Weights of a small transformer language model: 435M tokens.
Each number is 128 + 32 x the weight over its row's rms, rounded and kept within 0 to 255. Layers, rows and columns count from 0. Numbers have three digits each. The size before them is the row's rms in percent of the matrix's.

# layer 2 MLP up, 704x256, rms 0.0577, rows 214-427, columns 192-255
118:118117151101129149106163119079127105113143174131133099140127063098121122070076168127138094085115126103127154075160154124072134144093142141107120127094122128138155161109104071126095141113168126
080:110142101111148126115087094144176140163115151075171172143119163122113093098078144128098108132132128114105145142130143140137114051137106166121152190164106067087131123168165125123169145130144107
095:185214086109100193091093088147109079134098138143081167068165116128139116132101169080122134170139125078164138094124100153151101168119143112155163130130118124203091142117134119131165176086151090
110:159129054098090072139093104134115160147122125118125130179129121161158129190116165112145156121105146139128124083137125155117142161130158068162172161129141097101155103112062200191125139062175136
070:076117138139124101069132155096170149129170145105177121092131111153126148136150139113071134134124125079068162155095089125150084143176105146162131150102078156093215153135193168125172109129146145
104:139138150101079178107123145093183137118144132164090142124118113175184105112107168109198117134130090091115119062120106137118170199107120081161112160126096103192136117175087144163136190087171109
092:096159116146158108139134187126110092212082110143138101127122154153167130125135107120094115095174139133111100120178133103096093088163126118060094204149114083166166142163096115117097081136164182
110:138150138109116143137129089088159106114144138113085127162164070157127091112102124159062111052148079118095104115130133145105165155157154166103124156136111143159136141102097084125124117133086139
098:144117170100126149132090127187106160155153081119161120146072167162105140053200152182135104144136160122152178085122121091175124158149121148125092124038120101128143172146079159150109141160161153
098:100095093156088145130058124170196134145102139177141208111132078139100110177127151141125159088144083164125090082118113144131191128128076135135119114148117148096152078130182148140149127116141170
103:093105230063119113122108135089118127123115128164126143132093122061084159130123134103131112137131118130150132154143115104097093107148092125110106141137070114162093112138134183092150146180134124
102:144137082209163134128249119118110109123127095129145097170144054038184117123081106107142099126091179104152113072129131139161114106102142115115131128116085106110108078182072123137104141094074159
102:066196093156074107111138093119075180128147116134095131107137131088198178118141102095149158154131091202134145102108129186184135145113138134169113139107066171113112084191150154107118129148109142
093:117146049091170190130095090140158153136082130128146133136173065127094109124130119094126130119111138068113092152112123139117154147107084102123128162125116122110148102129135143140137166132145164
107:110121154127117183123147113080111135103130123125110138148126115071140109092120091078114088153116107185159153086135090119143126130107116126156093100223139113147057123116069126137139165182128183
104:128067152116150153140103125088105100188168118164094158155139135088149160090033164195121127139148102174129141174096142074125153142127149129085090153188099131124104184126093119079178145107134151
103:124156069151143102065133073125137093136094105140098139144130131125120108143142172153085086151130131133141170103097081130152125073127146190125110140135090080122114120145204105136107150121082122
115:137122126165104131155178142110081062095142139127128099166113163150077156167113149072135170179080152116045155092113144081146081149141133121154161097072135112139109124130118133169134156112170063
099:083089117094100095094146103127145166123050080155089186117142159121125091110180161114175158107136160116162099171154153184144131075144134082101120111124117080176129124114195184147103128108133098
107:077078151130112106115082114120116153117143099132202099185181122164117098080126103158120137114098086106243137148120124159171178089084143171088145099107142137117178148120144098137138172121206114
108:102108115123105035118142132098101198134122115133186112148040147158125160098088166132132142141109113134154094105059130122143107125161150132161187155111135133133171130067088109104117132124122088
100:170132112098106047128160149050119141198158139155117099193120140100165174155143111065120118094109163109080125136113062128073099143117160102151221112113138152103143149108106127159142089128117132
094:200119150120143101088149146146120100074158126106126105108167135112149092164126191173090089116091194142119127129136135151124047181109139137128123109047163102138075118107080105144096184120177139
101:137152126106155088076157167096113154077061135157123130094127120104112120163140044131134142132099109172151193084135081057089080134095084115125159117049175107151086110064119108140137147104102137
109:176166114120150061131150111097121128080154103126146135154132157153119105045060057124102171155089118133162156182152134164089129118075121185137156104180187108199134131115113105154114114101155146
105:073104128154167100125102080208124138132145104153149143120067173138154081133160178127146153134123159144175105052094091154105048159148173099140148103118113130129100107119123117190141104083088071
099:141104133137078115126137129102100163116113128115129134106143170149142108116114153159156091134156164157118150137170114154141168148142134137088133157100148188157130208149133137116102171085106140
099:110160162159127185145097093098144159201135115127180137188145148127136083126116132127110078133123162042152127148060127118144103133129103203099069110088121164058156124163088188109166132076098128
111:106165132137112150113162109103163121183077197128149174138181140101145151121111109094098127090145042141107145101143124105066131105114134137105143193101080135127125111152105152118129131128073164
112:110117119128132119167144166089138123150105162104102145162087074121102163206156176178109104135129133116107089127138122078160149118181091093127102132089135143115057092116146107107103147209050105
102:100063225085129116107051078127111128130134103146138156132138076064109114114135119198106130095198066171135086148142131090128133163083077133085106164041141152126147187127178069138110119184133105
102:072110162139151111136073120124094135144132052144151154203099159144138121102154101129154093121127083104169106100096159158178125126133128153105164097142049097167141184144093180177168148157153136
078:186095177101103127148086113160122121139151085110105130074115184122127118067131092196117138070123124086193185170071154134116146114121131173084110059117126169170112131110111141118116069124102151
117:115159133128137137061105178145133127142106180189207085088151163142088137137160152107163180116120182156109095112126095130152134135138118156115121141135114072170095115188110147078126161130138056
094:145126135152109136136155156104167146227085066096188136106136147110047146101151127150130120127124154065189127150108106084151086104171136178124111086092095113102110142106101131133154142126100122
112:116138178078089173096100119130095157120167137120208183104075112107138154080104098116102087120102118128116143118148114150117173143146121130133115064131152178139124160107138108085170190142167131
090:130123123076110156125179134103172152136109136120171131135097181139091161117088111118127125165131102155146111121132082159144113150140058131141093115131117123124176130199088165155118133091095187
089:095100139105135137191117155179097071124134138113138098143094081163178167188122232082142114151142155157084081129122125140128127078119115209096163118117066096097134209166129120167113155081116075
088:132121145089135163160116122151134138140112138156121112154119121197152190126063120104075128115135079176108139139144142142144189156076078098096135141163116095193163196139174145145132131100143109
090:189114176132182125121123163113129125089139160118151181160108133125100074152161121123066175153110216139144097098104183107116093090127145111143128054105166157096123129124139134163166108095155156
090:076127127099147120117151107060146088057144187137126128163167096092108158153137121151156150167054204096167148129120121118091044092135177093110177102136146137186134088069158059057155132092158124
120:096161156084119149100092120168086108130128109125119140095146140079149155102152154166094101159145107182101081153105099142126092099140111181063116176120102123129156195206185135107073112132199123
098:181108130131145086112140105184135152137181107161110123125130201090156168154131132119173118149149167113164157191120145156087172144115119063123196151069127071119129163088087169133128146132123126
094:078146107129097135127162167163134088162196123116103159189084179074077106107152192106156133160119147139132052098128078168179125132129117123110126188094143146100126144177136224157091137157197103
090:228132125119086128120175125119126113112107119133133128083103089169116120114118071136146152109122087048190168198153164032077111136100162173130121110093084157204127097162069103081109108090130151
100:150121114122133126117102139090134156105180119116101171160121166101181125153093100130127080076128124099092176104146127175082125102168170088066123169143135122152109147139084140120124095079155126
097:145082201084142160139069148171152105111165117132122164149119158113119165102119166115126140103120111147205123082075139144153149129145146109142092153101092146159154142183222162118175143117107123
100:108105124144125133091085144120133112158094144119157096231104141198116130141138134091122130130116079138134090117117195124148102080126187187083159148129077160168191176112114211136131125099096119
094:156131113106095083105152141170089143130119141109147139169143183065129120104129183176105079152111115141099170116089141120102073111152105082141164108108149069136093180144142142080065134115152115
104:118127168139097143102105151113120181087170157102115167123126145114082155094097122145110108144141078126172113128123132165174138133216087114143098133152116169172196170184146101107157099128165134
114:110177148120116162156135126145108102197172133144153070064073122142074135157163117116144156118109120079208123168197141153063136157109117163174127102152119102122192129142128143136123108119186151
113:100133110094141139122162097153122155169147113133142128123100103153133174110113131125185123119084086092103099106159103104149124129129100055141138099081170130078125075136111192139101118054126132
107:125140078134101125096174127111154131188116169134101147158114171118156164124103136179164159157170085131089088138105130101134143142104107069125126133146069138135164136104085151160156161144168110
090:138169164082157107124088105158124081179140161146092128196142054106170126101102136121071094128117083114116126066166122055055127077137137090105071125140096125238186201080082114173192144148144076
088:156089147154068159080103108125104144167134184115168193092139157176111135112173118162113149143155121141116067100129117161082169138076105139132093106139111103114108086121147170099128108133148175
088:124149091108126141115121115051032115093071108096143159104117128107145132114153071114109120133141152108127135185170110095094124062144123136141098157136155121080040127149049144097095084070099164
103:098122106098174145111142154144113130067119090105147186106155117095119139187095147080130143104128138213108087152152137182157154084094113117115140143128099121128113093078193119151116079046160124
108:128181087140069157109087067094187145086125141111131102118144134112083160142149117196101171142121108101152133125135104147068143106158104103103106147131164124153133086125123063120165132132143130
094:073132091120142148116132153144149082114101081135115165123129177106123153171166101135073112132115115138074092132137073153141092179120092114157166169134138166117089133148157129155123114119192158
089:061103118174168105140126129163074124139110075151142150145102114115202095108101111094075150095112136062149075144164095178127144146090134110049098092136160118156118186132105097134106185124129117
106:140094134137178122177113187191143075108150148146155133161182130129051102126143097159109163114112135140141139120133107119101112153157138149131103146162131142085123158134132157099151171133148131
094:141101132176119094089124168080133161112084144149128099082108134108026168156143099187070181142131191119158149194136157099152083121177107141180117111087143129110101075110112085085137070128095109
113:159158118121092099131144192104137171128134120103146173111155106146122153154154109090157128159173144183155125123116126188131141173131123137155136134096129138125104089150190136110140176157038170
103:125107053174134074135121125108174124120065138118085131169094141099113174160138139138173076132146137145071161087132130177154129179155138155082171206102165107132144128154097144119146190136094128
100:098102108105128080152116136101174135164120104100147093106112128052121125205105082023163138164132095048078185085153149115135113137192138092085115115100142115116133148158071166112124155149116154
093:105096178188151087143165157164139141114145149152139118130155129124191117178108178102085090158150086143094096162104141147115124142162134159132123141175164154118137089185110127156097143075110141
097:134072246054109098059103115133148139138130115124190166138134179109132115071091125178100119125133132100199132205115164145114098093108142183106112124143092145105138110103108093152111107106142146
120:190132114140076189174136108081127107099130170138074156108091147157169065121091139135135126173150146122114093116130129134130105159131093140117054104078118122079162171148080115159112184101145100
086:080147155141135148123174138121088133106127124093104147184113104146139172127137083154098132067147096094191173110096134032121122082139140140098173165152071173168107129111132127108093126116057105
096:121121134092123195104132112140122186103127187107160086119139146127131088095103051087139123091099061193225178189134160094130169055078139119086104094084040122175150144092150104106157108107155136
098:146115152125167151135110179054123130020136144126086124126162141152101154149118111128091123115171130110137097124091162070073144101134132134167144090114175109141105091144107095076168148098055100
103:135158121119134112080133120088070117144145192112187165130098072110102107168072160102113102114106098151170173165129137143079058094095141131135174060112052145164135064153125116150148139115150158
094:152101160116114138148162120133094167112147166142122111154096146141159127152125149091116112152137111079078179144091145159113108169115204144086143128124189146064121113091099158181142130139148099
117:131123169096132058149131147143135141147188078128149135105146121098111142124135126116113115100134149122155149107123137148109092125123139140177165140165159089148118103182085129140137102129083159
100:138119095076124148118109083155156156142073102146172167190147086132093116131102059152120129140161122116140147137112132192142108139123079168153110101109114127170153078161152131127213142164092101
102:138045121062151120143190157080098147149102136131174086120065175138115106125122092149129090060156109133145149139063120118111103165134152143135123101166096182156159050180080101148165170168080081
096:171071149124187212105156123118116196084130155112088108178138142194101131121079146108150176121099124108144138198139162123107087176137179132127112109147122106102096134083080120102106076093110122
086:130132103066110122143148127174115112119102097151099152161131147099124138185161173134121114122072161168129101110109097156165136138162095146081118100123099144122143127128123139109092106131119101
094:114112173097120124144109115097147120134116144124092131170110061136108176113148116092093121107137086146129099120136181164104091171138085119147121130104108098167120201134065048144139151162124172
097:041138142191171194139142146110173156077113166178192088172166049117115128101120117072130080125135123137108122098132133123071122139159168164105151139103131125092160136130114089128103092102130161
111:098184150024160122097114084157159112156115104126111162154169088080112124125123127085178133100086068091156167144100174192092154129162157104080136095086075088174117094153090139161120127100142142
106:153174104170147136146110111141179110129130184144162122111073079129094090132122162078100126115133166156091086120117103142100134116087142148086173152240043109144087157072125085157119120152089062
108:079091196102175166139108114170166173123075113107158137116139165132143118081140150170061052045177128129181114134166143138158120098101131164141108147131097103160113106132169073110117104171054150
094:151159150181169100112080096149128145136171108117124049132193094148104177146106168130126110125168120103102099067138142117069165228121125144184088101119164156143104143157084144124118184142110099
091:077146121038124134165140114149166088110123077153100159082111122110150091180133130144185136117115140183138108163133134127143155119130122073076142138156098088138166138060196159178132130076124149
111:145091125153140137212163127198133101123137199152145090176121110157145114144113127130206180147080094085098084104137125124103141191156139110120164147110140136078116149140083185133141119108146165
084:093166106155168141128071106135109140211098095139200080148083084184201106090155207108119111160125201137104197109135117113099130085114148102185148115163131105104140111161088161113138101119138096
100:156140141120155082147079129195212135104127151112063135155123172121110172145145119155123122107119176205141073148160094177077132115163145111105101162168114082157091090109164067098134104162061137
107:072187122125167067147167168142118125097167074117061057111209121118119137129111131121142115129143071168159161145124105098124110126127130118111190156109146100130173113139079121118110142138111099
103:186169154167134089133211130153071069126134115140114133177076202108099184130113138157105140138152120138120140114141105083142131126104133155150159093118086080122186110090161130098132079094136107
083:135151093112136113130103123140049146074150151076070136134152140055138196144130085110166088105133119149122205095133108116164113150112133064154134111113082178161149152142096173146133129140128071
107:147093111137149109148165125097152131126138116145137126118149104090094174207117145147166160092141150099054160166135155129170146089135133044134154149116152082126117084111158144110142101140108148
088:141146100153134156163105100140098151100167147127122116116074093127117128062145135109105126175136085115154135098106145081146183132162128145155104098073135159127160186151051113129077110118103102
113:135098104094155135122117158160150126141172156121120124110121095170115128159114158129123140098100087145157136102151168122101131100160175090137114145130098156078134075115198106117106196148122157
103:117128097102161105173073133153118107170132149121144096153130130116142177155136221150124102121108170140050114121162142093171153151105090097128132131139175096132100162117144187127043136157162142
099:092130120188084159099181105112102169096157156117150066130082083131133117065105096129114106126146132118142154156129142139093135101185141208153112085145122188103151136158111136148142081128109144
097:112095151135128145113104090176183124159141106111159127136136192132148091078086162160094051169154076157129079131071177127113114053114126122172161116130101110102100108111149146055167143114160096
090:118088080140118136160153102121126092123123109140107159151119136180125130097108148117121151126138079184134117129156145178172070189096108137136127108182151152108119159099210110147163156147138111
105:096111132073099125098091112155132152129151098118156178098075183130071066081124138175091074153206157153135126092086146113179139125105133167091094108096062159053090109161124151183164146188177110
104:145107160095135132203135230130144147076143159153187093085089155114100181162149148143093097075160170192127132162152140122150127136133132127104130128137175159127118145104177112108152104180104124
098:139129108131192091126157089178106131145109174112151115141051132179127168182085138183111111159131150170098139171177079146122118080082176156183140132164160076113091119100133085137130104119127140
104:120111102084096156157120112122190123080111114161112215132176099109076160141083079166100081146138061146157109108105106163137071189103115111095125110219105107166101119145165140150149191132125144
092:105111175130152141072134136140158146126123108114110140123091143122191115121083150122121126124194102152133136105165109112115183148084146145116054121092125147126126136111063094115186159122103093
088:125130147154106130159144146132130077087118121115141110074171122117136183131135141146124109133130153071102147131081204158134101170175104081187099131165135120156174190150101181150176122119138099
103:204071128148173193089152089133124101148142144114144124111039195107140123185099120070145151120109202191143149161072153196095127129121099134168118159108146141099172123105152091137088152160139166
100:102134183126157141127071137086116128151139136112154126160174145141157076161162111122129124080177107139149134118139050119190213116108099180152096132143158133138115107206136050165148139127151065
106:172165112154106105060053110162092123129074067093140110198163132131185165104128090127147047108133135143101143070084122110167130124129112163181155154131196115124080124171120170178124161157130100
097:137113084212140142188136170132115050097153086103102160132128146105138179189141176104142151122129087124155125137140156158130083183189132107188143087084148170122126109086137140109143138140195114
111:158130022197104075124162165064107113096081158090127102136111074170082192149138165144121127169121173128048172153148137131126119059174124138138137114137168131135080082114128105132150119051131115
104:144152128064107111133153131147113093182153173103092144140196100145100149101152127171138155104101122133191047135107086128124116110085039144140160138117157093119102122122096109132084121137179176
097:156102145111144119107142119086096077141144140091147154103111182068111168158104122169122149179111074182173129145174124135096085132064128153046115222140105177140135163155118137099160137109174152
108:108210103142095126124061176152180134141119159097171137136108106087102121150119172137137141061117104121139128145139109112111105101093110105137145083159112126146110031117132087089150074127082130
097:125156160152062144075110124096145116097118147163064183143110168095181071086110156179080144120157175141135083122145096107206202174099129081112084158177118135104111036091151116097153137108103145
104:088113153095191090175121143168134089162131120097103135141186175113162130089108130168187136125133130134133157117034143109139117151081128166126197108119148147229179171140077097123183114166141226
105:149093157153140187114164123084077098112121112152195089132109069071121146103072116079139076089136117099132151165210106111058149148081123117102160133091174133109071177156096126112129109157107164
092:140098140125123140117106221144168168095091204166128170146107121158088135132109130081107099134119142157201115144133149144178098133116090121164084100118102156126134128109182093120138123117133194
114:129067125181112147159128157120134172152101156145124128118186081077141090157234160112103118144147216180101136113161123113159112125133134081142106158080106081137119142086141121125064155148077093
088:165129118125148099103136109125116099102156126125173135067093186122080151141124158104140163151137101120078161154107152192096146120148149136149125083128125103119188101063139106114138137090125130
110:115152193094134175144105105125111153129137155163143128122131141058125145141128119090242102117099108120150107123074155130133094123140087108121165113175149069150084121153128156130112136094128142
082:111124108144139130200148137124158113162101209142116171201135102185062118157104096164138193163121139095122035137224127097073109186066110171136111134144116129131126130116070118118124138099083123
106:068196077139146087180117111145126131164121114132122142122168098200124143181142144070159169103150160113121167165181094174188180138163151105138134091101153133212170088125110179137109117104089121
126:056176079185161117113070137146120175164119130150138114159071166134170116186163117166111130117114148146105119141130150138174120130143185128182089095134125141116137111122111105097169113200153130
081:181164152070156122120130131113129118133092124116083132094177093072088175114088150089142095130147209149113131128114145168112127151119148154167118147136114137156115149127101107117099209119116103
093:037081095122123100119121077108149179145090125148193084115140090159149064126161103103156152124134107106151098149095114099134144137151130115107199046118096127159131119080165145118156155166129116
120:119077126141142040155139128149119075138060126110131150097112083133101129112138137174048110125131119168106140161164098129160153131148101157079126187117134121100123140126152134133094155145096094
096:115100091083137139105106132099139149199159130120105156144140070158123103101179114125203134139180159074110162146130167176122187096141184102127150162101150094088102182099108117058142152143117104
092:133116165140067139159119172127143140076117116109100101146181110080142126101100158064123112131126058154115123151195169133114169161092196078123114073119108129140112128084144109089119158199127103
105:177105183134099134139143104137153056163179131095127150108133111093083129126123161076113116122118140144176109140160176151143146141096083095154124102097123096165133138101187108120135205121121138
086:062163122156140093149126164176120121119172154159132116078151069118090201154111086124095141126125144117085093108129109174146090111071041142130105145104168159172170162154107155112132132125201178
090:160133145162123170147119112134136123142134080082115125083122066089103114106107166141139092145147164078101112132093157108072158169120110170139121164125128128122113110150104149144050151184074153
093:094142118070155116191076191129176135172133106125134177155153121136114139140130117123127146177124161160194092099125126172133098143089107122170094104129173117135122141090183105131167119123118162
114:112101111135205100149200106115179155177081119142144058144175100134104115174094101112073146063105148131065074152141114137127144152176099062103164140156222122130179132109109094173076098116117151
099:119162031128105150152157089085094097121134098120159089122177106186152151102125136105168136089125130111060173090110097159097121120123130128127177122097094073142119117136081088119118123156140116
106:118061192089139103131123119127103183148128142153139109170140132119101153154068140120168109094145154194076065164103111132177138145171109154205154161129105102144114089142099115109085136141101153
094:153136112132137165110142096151115129140161116079113175109100151092137098084156150103147128171093110121119127058115109200057180186138149087123110136083149153130163080164043175138139172112127122
104:172064221103142106075112120123173112137079164128133108145148121092121150094124149162117150151150133101134083149130153103159122155135094101142081161037103180105125219103098104083185106100129141
092:169101069167061132127096123127175074163175105126067181079112172139123139167151178102135091167097150153098149116159145089070140170140129067115130138124137118135139071133180173184152139131162134
110:160159151078143152108152116127161111099134115109137193129155115111111131123165185134127143140141153140100071089102105202128103175144145147080089108137089174157167146165118192137168199143143140
069:134143117129130090097091106114145118129108092129150075187121146124151099077127117095153112074145151166126143068156111119076105115136145148099093155144207085148107134103016132125125148173080178
103:161162109194114157140162113155087106219172142128140145115159149156121115113081208077118141169115137143138133131152102133115094121123188131151169138140149115122125110137120175164159158154154129
104:148095139146102163106139116102130101123148183164148122115169119075092141133121149113142138129135148160122132109133136152116126114109200116086139147140114074110090151106152119099172109173103097
097:126131081188109165139185095120109100131119092153161136114045056140085057126124109099140183225099113164117092145097124083124141077087103087119154098117071121119133076079152111154092080130077155
100:173203114047194145189132101113120140133108143163146065111099140162121087139094112127168112110112109162096088152051170140134129124181181124105132147166127122192087107122096114134160137137100142
100:155155112133103112144119135172149122120175140163077166107064129076112176138124155143121124159104135093151214125124138142158153086137108093131129111107126144155092104100144156155148151133116103
097:156117159157150123144102131125169142089106064131142153126124129109096096079075113088107163124145097111163091162114145161086083255122117148098086156128120173131163154136127142117187123163133188
087:182196068102108152110132023138118085091104108141137139134088132105126079149129078161115153216109115145182131084124125115145164132113104101110184065121111138134134156093083113136120111092132143
109:123163180104111132064129121064101102157105088151200117052101137078089135052150118192099110200137111117168098133104136100122119131169099160152084109140180177126087114178152171107155089128136137
099:122150128114147166141100118119078129150105146170146098115144154160151066126115098151151152072111122093112144129104113134091097144175140166105153144086172123083165153102141080146111097111142073
096:150106106172074082154159141117087148076137164115111115114091090136122138165086144085192137095173079133137106126167148170082155187120100090173137184132145105123086082098154135112133127181129102
093:137101146171130105183082174197148133187155100116146030080151141156099155185098136053098149088098089131147118138144167146084154181145100160164167138089113106112113074120137195160075138089089149
092:162129124171191138116150143143092122117153128149150138090110107187157170127146219111156126191150145214062131170112123109144133134173120098139119163150098140062098127166206137140108189125082101
103:121135155105105173147165111125140109157121145163096132125108137124166113111127098136098055088142170153140129107195137168151120154074129157130134058129065163168112111139117097115113070103086161
084:108136110151150127147113184159168138126101163115116151107164140091009134188138119126086181086158123158085148150132182115139124146128147162156152134153160097159071098070212133081147120179098107
096:135139142111136146091112132091180096145115143104104165136134144125118088130139111165112158174176067108134106091115156148153164156067114126080137183075116112160163110145095131109140158161122133
102:118073116107091150167112121104082142137131120125095151070170138129189079093155106105163127107091135086074154071118074174112175166116151189134149172097145055149115158153066095141142161137125139
109:151156154074129105155126070079184114125152102123119195111101161119143142133123103100196123183107183120148128156118153117139203165145101132185145117138107089045168129145114154132150119114146125
093:111139165150118136131153131129096139143120178146165104105124120103173147122112092117095129160100154110123188166077149099170111122182124161150125136159096142138111025191104166164143070093079151
086:103173110084120056119112173135069120117148119119105191106118189115092106154148157133119146135077134249085138136126146147131073116108151098072148089115109139151108160107186099122092080130131120
086:129115137086095033140076158162177133157094158170103106115098118147157145139136189157136068148144118148076138135117136073109190111147091129145089164075203125084187187204122207124094110149130143
088:155139165078102100171177108112156146099132085120137105116167070133119120085126148059156136118128135074151110144119115147145162194125080113111132150083136117171148110139078147152147157102117120
101:134127156157114143154093160129198092115145105108142136155087112149094148195199197158094092160159111103133086116106154137128193113076141160174055041147119130143092088182173177189145094145117082
111:149095188070134194167103111141206149151116190163168120154115134123140100105099122161127074084139104177092150124174122131145131107104110158083106143179117158141154133168144089136153133105087141
099:143150151209112133131153105106144077122122104117106101150114136129143157110141131139120097186168152162087137167138151134112135148106164155164084184129161164047158066149117121104142186133155179
095:122202119141116115173108116090102157089201143089062107078126081100139121134180116125115126082137123084125112155101092133106113120132133141126140123137144125137092163140070104076067118113158145
097:146190032165132180171157143109040125128171150137101102147134117120127152185150125107146170153112125070086081108121137092126163174155144087100135080107131087121126138101123128123125165170155104
070:165156164118062104098108072138086118090132080090102161157130162121118183096143170138069105160100116124182128139127156140079145169080112157106097152075093116122114183129109099132089172131152132
102:178135180110094179131123141161083100166081131125138136110156131103104083178169140138122150118104109073140144114080122103149078105093142080156118103112080113111164124075126134083158137133059192
088:170138112120127143091131079136182107152085101120065140130150127085101034128093125131155123156095088057143149051114121080177132126111149069073129128146144159123064141168151078163120192149152098
110:155164144085134139138136058058062155165067120137133085097147106080138091093128159097122109129117158137093072151146130063124122182109131185105126141070152095116161224179080150088070066158100147
103:185116163098064159153105144158073132177197150099148137101158119141124149122111101190164142127103130123177132083132110145167135073114020154086092111113152098158121119122154105133078146120142162
092:127116113133076180119104125150181150201120164147072096125141082145096153089133084195099101163162152140147140160097157136171112132125061156147144078139076152094154118149122122123174149096137129
101:092166158183166107128146145123044126127135182119075100148198110163086174136069123120127099053155119129059154086185130084142127101104104120153130211138149187076078082093107138161130129148112127
097:110153099159114107142168193113102121104163147170114134121094170117100128157121150131194091099132180152128114154175091068118082118076167142101214113158190125107104166123112170102148108141182105
107:093129120165117141100096112164134133071158199112154160127099121114134034123062088136171132152109133201126166095103135131126132093093116081101110140143116100155063133051156031125135148076154035
106:077155119120095146090154134097175105165090154143130171124147141110111112134140119134079062084161107105161099133070173161145177097180187146153162192159142171126151093139167163160126145140079118
102:124161163107066106162161179112132063185166164158151101097117159151158167125154191092170156072133102171118159139078129162151174123151094107103094055125151137052094105152137188145101143123103070
097:175102166080160140159096114075116153184160147129111133098124161143144131121127178166128143134126150117130119170105155138092186135150104129119156195132134119199124084199106154170125132168180132
099:092108169125089116117117113128228117163115149142174139131142140159098116105099190116110155116123149139171123189063154165097133119167075074108169083093131148137152217154153155161124147113127167
090:123136128131165075173065118158173139165157088113111129152073113124147165129062142139087126091177167175129110180111146135141197108116131116129118134146118135118138138126157166132094101140099169
095:185109154137165135116152094109165098126068138136136134119153140128089095088133141168116109145156096150167145097121171160150077125132140115142134129057102122134150165096138125154181167162167167
092:088093149095071105111115099096148106153159130090098168129095101104163121096129178150104074111174068139113163138162113112133120129099151141104110142124160133159104132151031148113149134166094151
091:160123148143158101183141101101190125199132159122095109155147098128130087156145082138078170087134096128125056180100130133074123144098139139141109037144133201099183060164140163132118132093039201
116:096162124116171103157143088153064129096108162138152064092141158114135080109124200124128122154079123147111173053158102113104094103209115084104102119092189141136141174158114144101079131102172072
090:074084122167124110114139113154181111156128118157166155140111126169149168143167109134100113122148131085143116114168119147084110155131184141122096108192046095135143091113120112150163137077081140
105:149091187044156083095107079162129119132088081125093162170078139134117112120122119190104117144130110162125136128122133121134152069105119105075095186139099092149136172119170131079111153174102142
097:138164110192131115157142140122118120161095137143098067119204119175079177181152149078132168148080121118114136164153144109058111145165153103178185118177170150143116169109134111088076119066069115
090:179141134143128121122099153124103137143144120141100092139084128141197087150173239149135106163192179131119079185121123100083146133121122163086107140096125131057152158203116174170122156151121144
116:178125125141142139210151085173146094111118136101127124139119045133154149181060150127160172127115100147131145059114177097099158133196142122161125131100097166196125175118108144181121157123159195
092:083191147085099146142072100107098146117121175075137192094084132141124060136192165134177092083147109190116140115127140139056127135069103213147094157167120158144149144150188171151125080141164138
102:135128092211139142141138115118172129117071159108164103065121120152100075133126098101143164141183093093220155106167121083171108172169148072083079110103144144106174158095122079164149117144069145
120:109099113099124132109091091116107080133156101105080137152122145070090130131157132077199160134124147117097096126110150110183161080167177133125120118151137056126118119115134130150117123039055107
091:178146105128216119129121141074111110068105167072161166160152167129124162132087174089094129078111202113114167168153160151029074118116185183158070141119119096102090171150096118071097123100078070
100:135154113154168080123125123128122111142048095153125100102126141097105176137081181081121127132107141146122102111184134165076143091117168098117093215152164132123135184138097110129071175101111149
099:179114089159124077095137060156084127185114133100077150168122161141162186067099167163047100121151133158134138126126144127097128069164122174115090139113091115149087135176120108132072159140146150
097:167146132122090133153087170184150111193199152131129145099108089039102179134069159130133099060151061110186152119105153212074095129102157116098149091176099146109169110101115153104117140113090085
097:088128185158113063106091112179109143127131115147110180132135126145126190106083222143125140117156081150080167030113100132150168104095151149142134109105177132151104146149077152149081173137195049
094:107164136082156145164097139137063115131133084127094077160128163176167117117113169106152145113159059131104121144098118129124149172151141133175097143149120113178149129160092150161133138066205155
085:153146184141154151122081089185100103109115157188108146096119080086132146077145148127134107110165139109123204142147114147117151058082117138135095111093149118159150054113142119121090098192049135
110:159142181070134090126096133158084174158166123100101131159118130101149104096102159181168135180130165149148196087114142157119102085121148098105119059078095125100097172059083092106168133105154091
097:117120113122109174174088172125139099172142080098131129131086133110173133143132145086119089067189142167092110095132113147146168183073135151095130076120155122138147084163121118147185141137077119
097:157185121143194171094132113122115150154137123135158177115152090103090095177067074154028172116100126064126106194148139167116167098183087133101148089158141097125167095144147093094153116112134078
080:152144094194152088137134100122137134141075176117090106154157144164133113133140146146114147132118181116091147126060131104103103099141122147157133181127106115143106120192101114154147179144135164
089:078162141132140121134164133081118117104089163139112140131073138116158175114168135088135160126109109148117121125130125146166168135097164145142096179100100175090076132115196149135128154136117043
106:170118159147141163150126105100120158022099159151151140164122115154107082154167100158110123136146156099089043141107191172121170119148129135143130123120157084148112134131121141152170112130119110
108:150145116125134126112181098142081124158054149154073128130133149198153170185092097097136162099139165115146195080083146178105198160161143066113122177129116175171100119145114132085121177108113145
095:160157158127121132101119171188132188104154132150101158180131125153112112165123087150096156121091085138115175126148148155173142113168105194117140124062140177173127133148129116152142091085140171
096:139165135130099134109133140116168117149117131136100145105113161156157061190088095075144182126104190096166108056108095115159165131097148153109074160135168069099116118167134123103070126145112167
098:042088134123150161148114135131109126130155136171153118097102164131100158106152113121161119098191131174093117086159124111082203134075137138070109124114155097096062177047098120096117173150105155
108:155157156124183134130163151130194140135110125109112147159173162114100150115141134105075145115129157137105120102126149096088144123078127048155102101169129111149131083141067107098127174099142115
106:115103133166169137142148128171143118160158113161118114136126138150118092168120151146100141145133139120095117149145167100096172136133137161137158100092140186182124085133114125154130049168129116
108:136118105114140176156112138114151160165103123159101123130118139131115168097144131090203151041115092110126120086107100138191126106152123124112094200097164120086156116134142156144146136093126111
119:117113056173127118141165139102161089110142152115155087147120159122166135171145126073177120147116159104101117084192128125109084210124187123134145155104118125144131128167052164214175173119138119
112:093153133125131117134105138140087134135129080111153077136153129141114057157118113149156110140088122093143205148082121119164129102038155091102111128151130090125130063122127131079129118160113079
084:047098183112068160149098164158197124173152097109134146113106103156152131135169171136135092124118100146117115120078112150099233092148056177154093156114140075115124119181184167142125146156140138